config.yaml
n_layer: 10
d_model: 128
n_head: 2
n_kv_head: 2
head_dim: 64
d_mlp: 512
vocab_size: 2048
activation: "gelu"
norm: "layernorm"
norm_place: "pre"
norm_eps: 1e-05
positions: "alibi"
qk_norm: false
attn_scale: 0.125
bias: "all"
tie_embeddings: true
parallel_block: false
init: "normal"
init_std_qkv: 0.0421
init_std_o: 0.0523
init_std_up: 0.0603
init_std_down: 0.0603
optimizer: "soap_variant"
lr: 0.00644
weight_decay: 0.0
lr_head: 0.0102
grad_clip: 0.5
warmup_steps: 200
schedule: "wsd"
decay_fraction: 1.0
decay_shape: "linear"
final_lr_fraction: 0.0
batch_tokens: [16384, 32768, 49152]
seq_len: 2048
doc_mask: false
train_tokens: 138500000
steps: 4387
dataset: "wikipedia_en"
Each number is 128 + 24 x the weight over its row's rms, rounded and kept within 0 to 255. Layers, rows and columns count from 0. Numbers have three digits each. The size before them is the row's rms in percent of the matrix's.

# layer 4 attention query, 128x128, rms 0.0501, rows 50-92, columns 64-127
118:082152113156118116153152117126100150168098118162128121160136098171139156151124125139113124142089158097151118123112136132111132136121145156143116143171094087114088092123134153150107166170137118
147:122166128119152120121136101135122179107139117138137119158146119125112093129136145125111067124118096159114136120128122116137076130178134127134126119085115113126122090107159160165156158127139119
101:118111132129140150143167141134155098133144114086137145087170124103153107151086142123155145149122116125106119141121169128101110106117106140138149132174157175163115144136109085135157136064124169
114:118173137123121150096170107145111114140143131140134162082150098091094116132168155106159154131109104139116141095115117079149132136126123127127150121155136112117131089119189117127115073135124119
101:140109095133127142126100144152156139160098124140155102138147143140124114140153144103144163108069110093075146090101142108096151096104120176137116124146138132163120124130106119088124147169128108
119:154128128120172146097142117128131159125196141143103116129100120137120123159116150160148118132118128128085126139136121149131100145143143094127128161131117118105134109099165128141179137159127128
150:129082097129125082085095108129109116111149120098142109118083118108146129131104161143100107107149123115154166102154131149149148158139143124118121101133134183165131116125143142135137164112129143
119:144155093074127124202123142186158149096142087112111115121146144117117164156185123107100132101100165124149150121155114093129122162122125106121106119146158101129148114134101156123140094158128099
124:134138084123145115097137133151145124140158136111180110086144098153145137117117116090169108092162142122158174129124127119099095139111130110162166101136146144149130148156138088140150107124172095
124:114152133097182128138180107096117181136171117149173145124141096129111097149130114097148154130124120135115144152112128105146124153127118101129150140126166132128097111128149143132115070106154099
108:091128127145131110113117120133124129145150093140152137129126135083091168127106149114112143125133091106071090146130126095106104113114109153140148101115124147134144185112149149147140098123090089
118:156128120102093133153119155111143093109126141126102115096139134092132111151128114100120149090089122102105109123112145133120143135184180140099099133125158125133150148129115144069108127075152146
106:146142145161105146159107128139171136181098106110151108154149095130142138175150121118164142189112115111145103132081144128138157106071129139180114159153142109133117130168148116134146133085146140
138:123132130124102146077080127153145146142091160108145137103178148151106107128112124107156142079147125126154131090127138102144124101136124122140130062095105148133113160135138120142095088153105133
081:120078131123142114130117131087089103079136118141132168123118090130130131134089104092153140162114129121134161115152108133113133116117123142146129097148168151110089115112121122110079152143151119
064:121096110162106112105126156055120125141194147135127164091145139138100136149126142148151148108176098118113137196144088144114100137149129171124133180111118165125157136117093091120120136123161136
068:155078102126130151147107146137109171173150164109117104110174133146123098121132117136099110135124137135092129114132115103099125084117121126107193120112148139136113114141131108098120134163128084
072:123119079131126111164109125135119138112136137122155121112142108136148114116074076113157138142155138151147147117103156131132158162131090132181118128098127109145136094116145119137107134158085104
063:091127134135107130112117163082125120090146184092157174147125107138128126132146147127107131172132140128114078121101105132142126080159104110109107139127137126139113132133129131127139142128126089
064:136167174145116108165130185118144175120121089173154119161152116150118175141138125137163143148169115127117166162147102154129108170092106116165131146136163158119122129098135104138122098130112138
066:114147109119083153155108156104114134139109158075112111112124115126096137089120118132122085171140127091119105076112166139129142118144115155139061113137154093117164111146152142127134168125166133
064:154177095122121113109123098168114115082113141145132073121122130109146096136151104146110121084129068136129125147136104148155111145145137138186153169149121132121135159080103100079161095145101148
070:127159113116123142093154112149164169135111160115094130088122156145132127130099132156110084126122104150120119140165114142117113086129125098156150159188116092127147111108072148108130096094140113
065:166117154152124111147133140145111102110169148159113175139124126110144099158135096107096159158100151101132110132159094139115125088140153133140096121109145092129105135114172117138123095125132179
079:137159132105112118167160109156127128134085110128123056092145094138111123087145083138142108155135090083127131125120098142081106111091148138110098130084140106108118137132128109131119109109115131
072:156129090110143127105090123133113153119176139100165101134105143157124118115112137115125114135120113140090147103104101173137139083116073138134123105138108108140099111147149135115126121134096088
071:137115121096118123144123103151146084120087108145157145135124142119147143131131120139103126104089096129158100108120140088153137110173086121123161154126096148154129155123126159098127154167098150
072:147115111072141110096153126168125127154130139119105107133151124139147112082138099106130108083132102117146106137122132127079126133138145102140083124107138133112127168169166140102088132148159126
068:149131138113111082116162146150186108096136157147145182120085114079134124139152110094099158131109130141125143134117099155130152140100094127162137100111104158163155158122096112065112148161134140
076:148115117128158160134126114152119188188145116087108123164119129159114103151110144154140084135106128128139148125105123204125128135153165163143126141144098132119117085135156146132138114143151116
076:096088133156145119134172163133111143123141108110072127168140129102115098148123147181134103102154137126181147167126129089130117137138116147118134164126139145165183132120150131133145134156139127
074:122087137151119139081121104136102118110135140146118138117135129081096170148113149137096119159158124133151130145120162094116087123097178092114174140149161133157159103121152139125167094152134123
072:168156155108162146142128099140096141119100182156136084147106093124137158104141078112144144081133096152117148081144108136138126148111140161125096113120086155127095098073080139101126177142129121
074:157140126148134144153137128156108121102073152165098092090123125116108133112156085118112134174107119144121121132160117087116152089096133151109091102133134132100129106087111112109106096119152141
079:116129110186110130149163173149086126152170084109113118131133153100127068150088104149205095118157135104175132172154165128110134127125168139130137116134117138146145152111125179159151111126108111
077:148131099123106129145096120125163153141119125136184155098138125168134141102058161128142133083127123149104091184107158127134128180149103112121135124138105116145166152139140122130154106127104125
067:134111115125128126147132111158139139199134134061141107117112152173181147098120144113085125133143142113140108143096107134142099184119120163079131116103114090135115116162123134130105129143141109
062:148144147130091180119114157112118141141138128100125089109167108152149112094110102131135136130163096106126112134144166134139135097119134162118125132106148100089118109080120107136108106112096132
071:091121119153154093072140125128092108149118113167129090134113122148151133076123105121099116104115126104143140106139145080110122127132102084127080107121097125124119128108137073135122111158101101
066:153171139121158129131127135164103134170150163091146118120137094144152120159147135141120124208135129109156148107124121152107144071138126130106103109155151116148151141143151106146112145119132123
070:109095130117115100153155109142135127104142124129119101137110090119084117127080129099168089076111099120109136101155143106108096107154113119132118163145146122137133148123131090137139127117157098
066:125158119164130097116142126153134123119115105121143120103154157113153095166113167152122118121112150136187158159150139144145110140151108114134144125167164101167141135121172161150121096141133170
068:082141132130163144175123112118119127139146150128143106146108135110181101147119146148152129100088132132104134125157133149177135126125091109187150149099138120179134156161091128144179139083122100
# layer 4 attention key, 128x128, rms 0.0423, rows 50-92, columns 64-127
103:113159128125166099148123154126112123160194113165131115143120124165146149145114150149122135115105179100124138090140162083106128152134123157135113157111132128119161132085172142096145149154102127
115:109150106146161090108158112089155136166121103135136119142138161098129098192136156108122101113143105112124082101153124148125102138114149117127135161093070122092089076111150136161136120151136122
100:132137130098110149150089158054150160118109159132133123135117136090150120162117138130144134135134125116084151139120161076107152130103126104120140113144111120153172159119184157109151137138157139
105:137195150099109086156121112124155130117167162118125101131175161087140088185108128130132146124084154134136138104131106095132076132120128119175182149106143150121105117095117126141093109148152159
100:137173159101145137121131148134143125137144122103096131088103117125172170139131156115121131105089118159142110135112155132147103130125130124161137061121152083132123155115153154120182154143129123
113:072092111122138115099126117133149118140089066144140124144150134126103128098145149134098137111107112142069122161134124165141085157101118106140111121141134127118117171104142129140163139162187093
119:065069127155170118092105193097110123119126107067138143127104112150118136123138170111098102088107141103104142132137120112146163126115098138129147149161131135166109085136104135125132126138064147
107:161176082100104109137085103133150111139141124176118105156137136108130124092155147158146154099103153155138133178113159101129132124149139166115150145132155093077126119146096106092161105142144136
113:113115135087104175147103118143151161122148131114162093122136110135117140121081114108145164120113108101111124127093122131117103161085112128164153128142160118138140129148157086102123088159098105
110:120143128156121080114157124156118116149147129188127082098183150131107144150110183098157129122108144120155138154108141105127163125116116098169144146129143147106151072103168103112105093130133129
098:124085142092086116098103137108141111152125145139135105168131125120114100120143155115114140143109099156116102124153128081132100129146143128160152090136115099116118098113138106139154122099147121
105:171166149125084140140143114143130135153122145101108138145132121127159102131153146065142139152127084197117144120136120132115117132136152084091142160134185088155144137150103107113127141088132121
103:158135175108107172146187130114123118126096112134145108076099098126151118119117122132127125154131113128130159169118126114100106121152105119131207122114172114096157159118140092117086126145139123
116:125138117116135131096106081154139158125115134097135153142158127161143095110103103132163126100166152174131101117091105134114115110112108133137143047114131124110149126134136107168140124123107089
103:110120147160154136132130141089109065077140150169108160117122076146127142120128121121183130165119135160104116108130109158125126112114140144138111125133154120132135106105129122098122122121153109
080:150085129122128102108156143105109149161149169118155136097092128134134083170136130131128124100171133136118141169158079159090127100097153153142122142123109144159157130106137124115138154107166156
088:147109117112162123132112131104137157164153164142138152133121140148093128141121131084117096179137164130128119108100132102114128101124123141118157117167137170119124132157148197100161110153101116
091:113123085141099133139123113115118162114139126111144140135133086129136139126066109084135133174103117133141127123103138155154164182138131147155131156104158152155126099129152156107112145178104113
077:130099117143134128117145181150102117093111144147168120167121104127154092128187139099122152135132138137099122108087091135147161071143127127126127117133098111108144132116104151131175188139106120
084:139128131117099124156107156099159172120133091114122117151083135150169124131112130132135113084115119142076137131145089172136140137134095088144143128091135136094149125115160129131131134105147115
086:137127095152123169160107152152113123127089170113134130095140130126108140109102112181101100162132118121098107140132144142154150135132130121115133103123145117121107121162159137144171153135134145
088:168172103094107120141121072132128101117124131116120059116145134123159102150112133184156143124117086138105132164137115139154085170105125114145123171133149132145107124136114112110118111116115143
080:110155104099142141129171085143164141169083169140119112091137131126133135182112125166127144102107136139127118140138143134132090116112126113178147155169149094147149106122086160104119138106163135
082:129085138122173135138155119140132126097163115164090125145115120120172108146163086111122161117088130109126091131167079120129136052123137149161100110138159094132109172110154103162125137142099132
084:140151109108133145169114118156101143141118118136143101127120127154133148149089096150091138149166128151130136156131145166147121149143128115103124116107114113128103116158124147116107124145116116
086:128108109100134119147130078129099113105117138126136112146109111155132099112122160125130151106077115106108134124094104153104109120113114106142105135120140112140093094140138110138135132153116093
098:148122134105128110115139096121157073152083080126149124116165139114082151124156150155102160120115094132126105099099165097153141143125121141117124129139125135140113137107103165141099148134115148
092:172093101098175138156105133172113112151113155158117106146103109124142134124111096151168144110114119132139106125128141111113087118137125152112099152097103128143134112163130129092123124174144142
084:123124152146113115143146150138170125115131089162119149126162129113142112103144124167111149134106071146129150154139112136123131147119127133155112094117107122127174145129102116098095126141114138
088:131138084115150155137131128155135184116103142083109106095109145138134092110095122149139105162083123092115134119142099162100130143151169129115135169094113120134087066130130147137140098148113114
094:142103116102132101122153165138122149148152111141077087161099115088130102192115128140120089096128168134176125124084114145119136144135100128110150113094132173149163164134157172120127199128125121
087:133100140139092133092135136159128130100107134116158127154116087117138109157129134096083104160113161142139111109134122080111104111096139100127125137104161097151140117147130132102161089149127134
094:151163115127126129140147110131099129131128152165086116130137151138148169105105131160146107157142114156105159095152161114133116151102174141130112138103083162119106110099110092123110141090128095
089:127146115160152120171123123125130117138122105174102160119125146127131171140110106134126102161110117195143125173119147088148176111124160148130127103155132149080103127144123125151088109114101116
095:109126127148142138125128155181089110166096097142123133128095077123153079151126113143152114081149137078128090114128150129134112135140127134152156131098131153157136150096134125128143164099132146
105:147107122088084106145130131102142142133094156116190151143113107153156132117123117154103140052094120102113118127086136148066123107121091102147122163141116082156146132079135097133133147123113128
090:148141162121103120133119123134125143158130140094143155107119143158140144088084135096144080130120184158154112149127115155106108137092127106103122126142122086123110131156104143103171123127114100
085:140135092112140153153119146126118105138147189096134102126108149147145119128080133157109145090161120136130122132143159155130100130143096148106161110116147157121122098139135168152106098139179134
081:131112153130158124144110143126110086175145100139111106184089135163155140133116104135122101078107145104168165167104129110164126169106103102129104139164105137133107151173123112115141085155099094
087:119169114131167137113135106137097155127142151147107131092114132155136147170130138095110121188093152113146099122120109128129138129155130129120117081148131128128131181148159125129138111135111081
088:106102075128138090121162126092137125126178102102128117130128136073096140159114145093122090103147110104132154114135180105143141113146154118139115130154166156144122127173119119117098131137141114
084:139152116130177124110172136113123112143120136152140113124146140131149111153148107101164120081082128156150111134083121149123115153150097105131100120142178111148113126117136140172148111117113127
087:078126128122127089134117116107122156117172117120140075123164140100125136107114167157107108118126144109109135106149142109165129119156127140209157147130116136126114156115099117154095144103142082
# layer 4 attention value, 128x128, rms 0.032, rows 0-63, columns 64-127
100:133099145082125106113122136095145112137096147143126157103108072115119146146161114127111116121086111142102115128088120126127097111104130100130069146118165105143111145149102102147130089123121147
107:113145100104129144159096141136136140124110138152093084153128126205141095109135114105132118160115097177131105119158115166183130085097141156143115117110148152148150129146151123142090105079096128
109:106173115126122106124118127100128113112096117153145129091122124110106095117120142148126145098102157119158121113141116169096121145129127123125115126115117122149176105129136080104115100097187091
107:142153115151139123138117161131165141135145170137088115147143118140147105188167132105123154181173136126102134157122141117092154133135131148132104102109123152138163092106108106081117129181103126
103:142143123119134095102150132184141093139183130124100121143114149106106149144138095116125124085107131178104102110139137147144110125131102097102103082111120128108168139123086102130110123143152121
104:130125157142162140136101147115163141127143116151124099120129096108118149114146097181085121161094102094116126102118117153174142122092143119152122133148130105111142113160083118150131137102108131
102:188161091125134118152154104112100143116143114128172140105123146108132118141121105178143115069142121141132067142143178133119149135094118141098156163107158139113117122142145126126147078071112141
107:128095122130093144137123098102150123078148130127118161150052143099091129141118103109126100141121112097124164087141126145153119132101146153180119142141115112123091077112093126120124096085126112
103:141125128159127147139125121177112121126098181123141120140071119149132089113179197135151129172144103145126119133163112111153129178112114125136133127113173148149160104104109091112092111112135167
113:141155151171099138161173122094099131148152130162160145167165117130113114115135126162113122083169153127108116121150133105116113105166130136173148136142132148105150155184103142136118158149114130
113:108124148124153099108109123150146123150137110149136095146145124141142118188134135130109146140144128142143124139099106150111150109181106141096154090158109177151142145126190151125126169132147130
105:132142122168125132126113127099142125124142147137122123100118125147108111117183095144154104116131152135103173170106070097145124144130093130148155115116144144160123170123158140087140174165129162
110:156136129133151120155103154109132100135191154135152129159149171163108145129141098121166094154094140147168159152117102173134153114111137148130159102136158151151144121121167133107164102156138138
101:175098130142076131152120149097108121121140102169080144127104160110109137133112119140135123141130129092139103133158109148152164107130084114158137108133134165141133086155165098140136113121129162
103:088142150114074099098083140098119099136099177109142133141111098105160109097109161167092108151137154132122155093090098144107099154109141092130095171106154128134157140115134137120137130092133100
112:095170147148149147087147094109095105116162113114109180134148098116176123117161120144066152129149125123149140176138101110114141153117118125137151162153151150099112159102176139129103120119118140
100:110160124137106156141145128094129136104171084175092096128124123112143136101132143124107123143126143139125074120156143149141142100128101109148113105073153164090133124143116134126132109134091129
105:120127137120125112155126102152154078087120150123147153129154111159144140119180113112122140167116128134109108110140079134100150154137101180128139109131132111119116165152098107121129112131173130
109:135091135155159159144121112067116072131128107129142141150170157116097108153134128115194089115132105125129140156148157135110154080086186116156119093147160127121136148102140130079133149110137136
101:089134138149118076115112141151096160125140155095125136097137129143147100118152177146123138120160127162151126153159115173131123136066122098145202106163099095044125145155098169144137100120096134
105:128077102110105086132093138119123123141107095133130100114110162127152114140110123192135142181157118141188121150151130150107142116138124135109136133180114115127136118091123136111126121193151144
106:129092128131132103128153134106139156127210106118106130118108125119135089157109159155115125086185095096113082138100107105109148191125121136130116073160113114106159163128074085126091105123149173
116:147148130068159096126136119143133146140133200136163171145150093121132129125122123113193133087126161149108134126139102173128122132074136104152126134125130149122175109143182118128133111082127144
113:136114140133152137139144138084146153150128145156140130135130113091116086118138127113154158105134107134093125117103169132083137111107109202137111165159129158146147173129146101140156097073110095
113:094117126139101150116103137142159143202143078107189110119110124154096117124168110092115127123125124164145112136140105101131081161125161090142130116125122143111101115124145160170138130133128169
099:112117104145157118153128146101147141123083149134113114099128091138124133115151111158104115135151150122109125132181105094085137111111128102120105129148139098116128076134125130110114154114154145
115:145111142110180122151088128116107160134135135075123150174144095095113106155155146169172135076103110145138156092139100105161110101103113102148161149097156136129150127125092138153133140148145125
110:091138128130136099147165132176091105131088118113151162101111155096158143143153092068129109119080157096086158168110114128095120167153112111148102095094116160077175122150120159118141149111136102
110:168144094113102144140134164146116078111098105117099130150131134124149131180106128129166145162167148145164181117139137107123123191124134153109109154126094100144102119106118141138136104094176126
113:135160155092118141131134178112114098179111138157160066120115094102185160092150114139156126155163126115140156103134138124133180145118093119161133151155101141112121124121123100145093096099138127
106:137117137136136139129096165167108106086136150116137147132122155098127124108097120135141149136113108150134105094153127170113145090112125093112111139087143113149119178115095176118134114137096097
113:158130095099129163140138117132157116128151122140110139166096108100128149119105139133106145092140121190131128112142159096056113119156114103111118169137116139163111121136142170100099125144120126
101:132140090093145137141130096116158148089084124107106080168182120125146116100139171134093120133146114128127122155114094134183119171133142162116135115125113075121098162151147126109122162120093112
103:145118147157165143149146103127122176116133122124133111155128092111099126122170105118136112129107117123122149106124074119097158147083087076124103120113113125128100163128138126116110150094117111
101:111103095154085116160102106135146121122139067134092117114135138106105141113167117106128100126156115175147130101153115162120125125143140141152142120144089100164147156169138127160143156143125122
106:120140057117164147117121117123130131120138123148147122130138139119158144160137142169088133140101160109127090106114114180097153132110133128159156112128128111156104151143116144178104176167122181
112:129119167128123161116170127180057121114144139122144161168176130147165104117115132134136115151080105124132136127111141143128134150101139160136090135087090115130106112156127131117125158133087144
108:114115086133104160162081099101110126151134102090120077112156107144144144158073109125131138137086160133114074124114134153152101153160118130139163098107121152167147135162106141143123104113133131
101:168131063110144085111149112134138113114129118109148111095160101165127133166102122117125117123089109120128111160131144136156123100142126147126141158133092113141155124146153128133097161095121108
108:120120147156116124113121195176156134136147092119153146162126130109129117131127132094120156118110134117144118120100135157138116099114163121098121148140094110151107170147130136116118083132156125
102:119142080158135105127098129123148169125116117111138154122110142120162118088142124155157143102107077091127155130088085137124128133129192149136092154118158167150136131086129096125116127136133112
101:108159077137099131166118158120083157176181133124125147136087097106092151171126128135136157142118144154134133174065115129121181129162141147120105118145123113109137107146120115151122132110127115
100:117156147160100113166078151139131119172161184125147130112101131124123113153094134152112104142126121100113163140118112127142130156161151113112079114120139112131145100147126128081110121126133083
107:144158150124136132092153104154107164120124096109134144129132140143098091120152121090132103098145120126099134123170171101141131127157122122102197135094133105148092092096160124103107162167142139
106:172104168082083130140136140122140114093109103107085113140131151146118086161114133134138127151107089110091097108121153141118084137102095107145115133160094133130146136161128135112172132138081128
119:138108126098156128164117167100137149082129159126151138081127101136141135094125112115121164127151098103146095133136108151112107135150136109160135094119121156107135101097092139092146113133090128
111:135146147106156146180120141142120143082097143198152135140150115117118134145149145145140130118135105142153149138112157122140152126114109133126126115188127165155104150152115169140145169139118135
112:142112185159138131073165143135166115150101115149123123124122115121135152146149152143139123107119117149131093136159138155131104130125156138162128111137131149126138095152144141110097146142133211
106:113155115083074200111102098081168106129106160113131125088110108103105129142121103132102162116124135117122116123144137111153145121127124135109125133123146101110142141089174142131095124096150116
099:125134158141164147137148147149126110147099138108111111117146131132117141144104123130131117129156166146101190150124127164101115131151162165152129132134095173119178107108131102127145126166123119
111:138130152114145148141131126150133151145159170074079120165112102082152144143140115123119137152095145107113113131139097137153113104123123130125155163151143114122101095144089140128161139121111124
105:157160156164130152083124132121140141144091117143113128146122116131143156104134135119127101142131116104117132111127128143112138136122149084112139122137184124125118133107193136124150073105129180
101:134132124160132193146109098114133121159152126087125097113109144109107118113122143176121146102140134139129129132116123119148117133073149184142122156107119168086080089128121142134145117100102132
107:142143145112153134089169095156108088137110151100133112096148122176121172115139117162145136100148169095114110162088092094104147121081131134109116129151128152146116149122119069159138130140166177
112:122148130168124142144103088118099116132132105101113112127075136148164118070113097132126137142131118076141108132129115139145105114105184128108151131114106116169151114141141115144132172134116125
117:136110109136133105138115097119151121175150103140091122143142119124130112162080118119132101122149106106124149099118088122137132111138115095145124110142134111161161097119118095137119120083109158
112:171145124092118160120131167110146156191141109155145158115107141143106122136134086159142104153119165160095131156152092129091116134131118117120089104113121114105134134150142179102145114098113172
114:115123122151119080140112128096156134094191159117106112098101147105129114112122129113159102089126092094148103130081145102124123117101130123145120119111148071094127128145147139119132130113059093
102:124131112156138134149160127198128129131077099100145122146128140132145111118143164148129139149113092147094099113164113126107133107143140132106134139117134097081174106174140126112116152088087136
099:124090129150138162172150148148147134129171119122157094179140138160138158142106168116166113117132102134106110107138090116155154135115162140143099130094128144090133127116172148175145106157155136
093:135106117125116139151172133163147144164097145112098127161133136133103147132071108165127159120156189135134122101119160132116111131120154171130128147096119114151103149089118146132140125123162171
102:131121118165169147145127161158133139154114144137133114169135100126118132165095143139109168102172152120134155205140132143163127108139167129103124136139116125135156124130135157069092119097170148
107:108137093105118111069135182107103170148110145158100100104130077140120103105122137129125093153083143158124158115109120137137165123121105138121126101142140152145165105116093154105065132079118124
100:146136117102131142108141122119117151132104075120111162118135068134120134119122170170144080087140097111090143134096100152150105128163086166150112149120156138136147121134110143117151109142133125
# layer 4 attention output (transposed), 128x128, rms 0.0523, rows 0-63, columns 64-127
106:147146111142100148145117084098137127084161092099142107121116121103108194124111102099093150087131144101149119111155130092171060109094134148168159129147153127120072125134146116094101162128163139
131:108125128097129118164119110115116099088164116128117126140140155100128147125103125117148166115111152148124172143160146120096119178116115120163105111172154188143145135133126125107099096125113122
112:115159164143136137118115094154164099113128141127128142145115154118075151154120172137106126096141107131119142101155088124162088140131099154077140135103085098111110114112134119131166074091134099
112:141114184101105157168137139116147123101126101156143131138110105116155121143151087077138116177187130144109132116168105161124103145106090119181131130109161152129155119120171138109159122124119160
112:095082163135140132119104147092106165139171087167114114148090089118089131160141081126114119096122128105167113150134109139141090167116165132151089145118130134110104081134140154148136161175141100
098:125110130120124137099111106133088107122134130112108107124144119133141152108100136164138140135106107088135151086177100133145128096102149163139086072106091133129169125179140175112103125164151135
117:132105102133107113129076163144168137147133157103109137137131109167104130113117155140167143098119177109175127100111131161158131136131143173107139121142112096137100120098091101130128169167115072
117:139164104122151107115087097143079139111154114127140157106141128116095110136156102111136110076126120136144166136123113181182109095156151110136159098153118139136094146088146132105067111149121129
114:157137145140137141148138103159115114118152093118125115141115145137132145165144123106063161106060158130136143166131110109119117117163153114127131129149169136084133105112119177105148105132124136
119:137051104114165158130131154115157147121115118117153123086142111137132143118141135093175125135142133133128129147103143151099122123107135141121144123147104167172132143138126125142121088110139133
112:089169139100160144113132110087130112158136151172099161167160168129111114123111152161170154162115103124103128093094132094105139180112118105163103124147125108116117132132177132144157125168111134
122:133101118150126146129164157135118139164086112129102144124089129095121125171112114127130174109127093159106133138104116126147144143140109123169167162156125177138154123126102154097127118142121141
107:095135122096109099109084127131126139140136109104128110160075125094146134144089165123113097131127136147147164113157115150140135121150112122138159136142173131184125108141116148131176120131108141
109:105096135108153112113084111135126155138114086109125121120141122154120155123125134111130106112085178131107153175109111162119100151169148121173123095140142171122097148155124116101147160153109142
110:154130125122132118159141118124125110120149091136125105135152140086117158147140194087114146106131132123080079143115119067138095070134162165123158144131165135128130142068105113101138118110173132
127:113144139160118116157131139130135126128102138140131115122166153119145133101109125133126138145126140144141135110178155094149141138144113139128135144140089153071114151104079122151134183124082143
109:162105145129118135153087175137163136105135131126129103119118097094124116152145166105165091129127171129116150141127114147135112155098122118125118103100171115166121110146143089116152143086146130
109:097114130099132134107161104125123103111108107152154160114124139117123152112158138109090101161119136129175137135125156128138158129098146142111128103145140151136108131114128181115132142101123161
121:124134110119066137105131113132162134106137131094165108119099150119176107116091107154165129134113135138147139146155092146102104110107086095164171121127143122117136122139133125164145118152084179
112:136185142107134109143140109179110152168180095162091154117135129155121144158127150112150137155134151134155159103141140109114150092132117160111155154153165150106111130067095141102105128124152122
114:135166151077185105098133100148101154174149149220118115130164115117089106111125141145172120129173137161133134107106104132139131095111108129153151091120136101140117136116158116110158092135130119
125:146124148131142128102118172147138123166106135123124161146154108174111128161144078101105157128132168128155133124098123152131110125120134143158112086119095151098144137126101094082120158192166141
136:106132111136062130134116109156145111103134088121095162128124151146141162123173134123113089124083107120121130116116139118131108120139124149097078131114091115112115129108101129104116087144128105
131:133118112117109085098117135144157124066107136109108154122079115132128119103133137134119156136107117151120135101154120155126141160132096125155131125131119162110132127119092122121113156171102143
135:132203122150128132121143129100149133131105134103114111133133118117156118137091150084080112154107141111077130112119163139106125138152128124128101117195123123188131141128149123095145157127125183
116:142142148141110176182167127098147123135118140138166117108147128148132154135103098135172130148140115121121127080153188085112125113068089155124148139161126113110100119124147103107109115117183126
126:103166154173065139097156134076135115161107133118100131146102132137168110136176111141129162152129147098157154106110124089133137103143126149134072148150095146131095092122129118146096096142117115
126:121150090154142140163102144128115172117086097130113099119072142123160165105156106156140091110129145128146129155142112132069116127095109105130131130157132099107074136104147171137142140138149108
113:137170104155132158108109104165141127158095170127142097093139139104117099114119134115092160078172120184145130129137125102149125173149155095127131091110139127110164085137119135150158110104089099
118:131132125121135117158101146140162141131136134150114076136157126104134125114111131144128079127124127164119137089150145116118094117183163128109076113113158152118138092120124140150145135145094134
120:089123132134113125110137130035127153111120103120110113124110112086100125114106127122137151104148139114136146142144093094113167136110167130161131157104169123141113115137101126109089138089115093
139:135129142128138143142133134120129130137122144154187093134148067140127147090146112140152130131121108125133109120104152090175135141129096154160144127085068138118106118166153105136112131134091136
118:170142111094116132131127139130130084100118140109165146140133125106126081128154108148172143107197083130147114094143142138091123131140135116131141134081158157105180145137131124111144130101120150
116:133123150156086140140145111080132158109104137071120138132127155111102078120104128105148118092118126128130147094153182096106138133125137122138117097112116135128091112086131149116072161118093129
114:104150161160138114108130146104137128166117142130127139108155120106109142150096142110146132144153091086123151123098152174146136121171143124124121141133120141137144153125131067122109146084132125
115:161165177129159135175129107102122130114126173143120149128141169110115085096134118164170148118148134140106135062179123148155146129105108085139109134101115096097120121143129106151103161143143093
125:129113130121159129151104098140082140147167160076109141115074170141178138129113135070144164159133127135150123119123121120138123113117145153071166105135151143154131123108113176119102140126103067
119:146118130127152096092139105171112115115103148097146117110129119102148083122160123150096124125132124115145142104135143158117147131108100120130129130105126124194119124087104128106168115140122118
121:117145102100159103110158104162099125136159150118113141131097128172115115131120086186163142142119121126151159134127101147133124184128113116141139165108104161099158103133154123146101101152124106
116:088106149142151108113124146072121139112152108137120141154126122089084121102129133133097156145145114105143115162096090146169096175162176128098147146080093138105114099141142116190101140146091168
117:099122171136110111133168129122150134109110127133123160170143155140107111093118170137138150098148136178130105163132093157187149086111113122114102128133091147100129140134099144140107130133132160
113:146111176130097149121083145141139125130126132156104156126122130143121150124121117128125159139160139151103174142166105140151134107163101123112108123138100112122149164148105115087136088081163111
110:128118133092119138128137126135140153103102106116167130118144108163115136122115127115097140119120164157114090153174066137118133081139109123125130146123165109123118109101100205104150070111176151
106:116101095129119118138166138108130123163167153075140163150085138122147127143133101106146120140143132085127126117108120129119127183177127132121111149181111125153162156137151120134152114104113103
120:122150113105058089130124164115129100151111154155142169148132118169141128155135113075136181106123144118116089153102078149062090142168150131160113124089145139126147120089124138132102160122119140
128:101180169122122136113130121140161116135091111086158124124143114148161137121122114137134104166099107125121131104087109138085102087091100125144127136109114131129123159179133103108096132120121141
123:119124103122117131163112105112152142135117156100120142119103101174130153134080135100131152145130160134155128121122136144162119125111067141116139084104160150121156078166159174137124155111129140
127:140115124128137138153119107109133145121147097118151123156117156138158178132097052109180112136109132122185141140135098113127086141165157148123144126152092137069120144108147119125119148146114118
109:145121121106165137148100143131153146147137112144118101109141128121109090164130126140098125136089103142119088155168170121139104113143116128118130134174120147090158175140129113140165153138108154
112:126125104121148103132153144136143131110105115103180112088134143121146154124127153111140088109148146149144136120172102093112139085143077099100128123144121140102140108121120129173134096108133131
124:109177138136088152134091124103109140129113119115108144129147120139114080126167137129141125159171185099114133123145145111132129103171142149099078112132105091136135122135172152138105114104136113
121:163153093129102155156122115124142171103177160077117114133140149087138126109095111118162116079088113137139105110125117159160125131137163099113145132153159085132126155135103098142132130145109106
117:110161110115125130107088137117127116106115155129127143107114138150149111125100142139156135108116117140137133088165100120148143111148101140105133144184100163130106098125115147099088130129093121
111:099103117166108172149114149104157104119094149146119148148127176177153152126090100157091090098149132147125125115174166124117126117126124141115102129165103123114125126159131159123164173115108142
126:130118101106161133140121136104106154128098115147107139149133172187129120117132111124126088123156159158094137195160130171109153119163083112099109122094110142133169146139111160111111092077140156
132:117150129101139144112155109141095138117149098085112139141174127094119126148121130139138098088122115130120150117113136121164115149105135110157098158144127150160081124124131112103096108145155146
116:150165146134086168154099175161162137129093139138114123089119128087121159123096106120141165141109143126091114103131119116128132169142147134101135115160103116141139121154098113121103103162113092
121:112128124126116127117126143152106150179140110054097095138122076192134111146101176143129150144103132130119134134097114155131159122091106160150158134121118130103168142157118144105072130118147112
105:121096090099175168145135176101149115112133066085113116118113120161117147103136142140191136151102138127091117160092121136090125153103153134064128108158132127079133123168119127113124124120127129
111:122163093148126147083142174081134127130149179107120116127129134147146141130172148136135146128076119126111151117112131118109187142126153104101079117169139126135122113140131102120095105157144117
090:131123121123130117133105137128115156116075138163172162103158155110135122122147123140093125097080117155126108157122155115126144133139138109155112128105136082192114130120110087133132112102105145
105:114147094112101164162116075137136133140157140157165132124169114159114126135077111119153161093186153100194123135158128101135112109111121140123124150089137111124176091135132148124132072134161140
131:161084147137138123154101110158119121116141103119095133134099132055116108126123078162168112142151082158134169112164154099127104130103141125163123118158124128148121139123131095101172109146172099
117:106145089121121145109113135132150110109110139099142109114116122140108152076114142200164151103156163128135108091131106134124125081119137132121118117151112135137103152139119118167111137186106145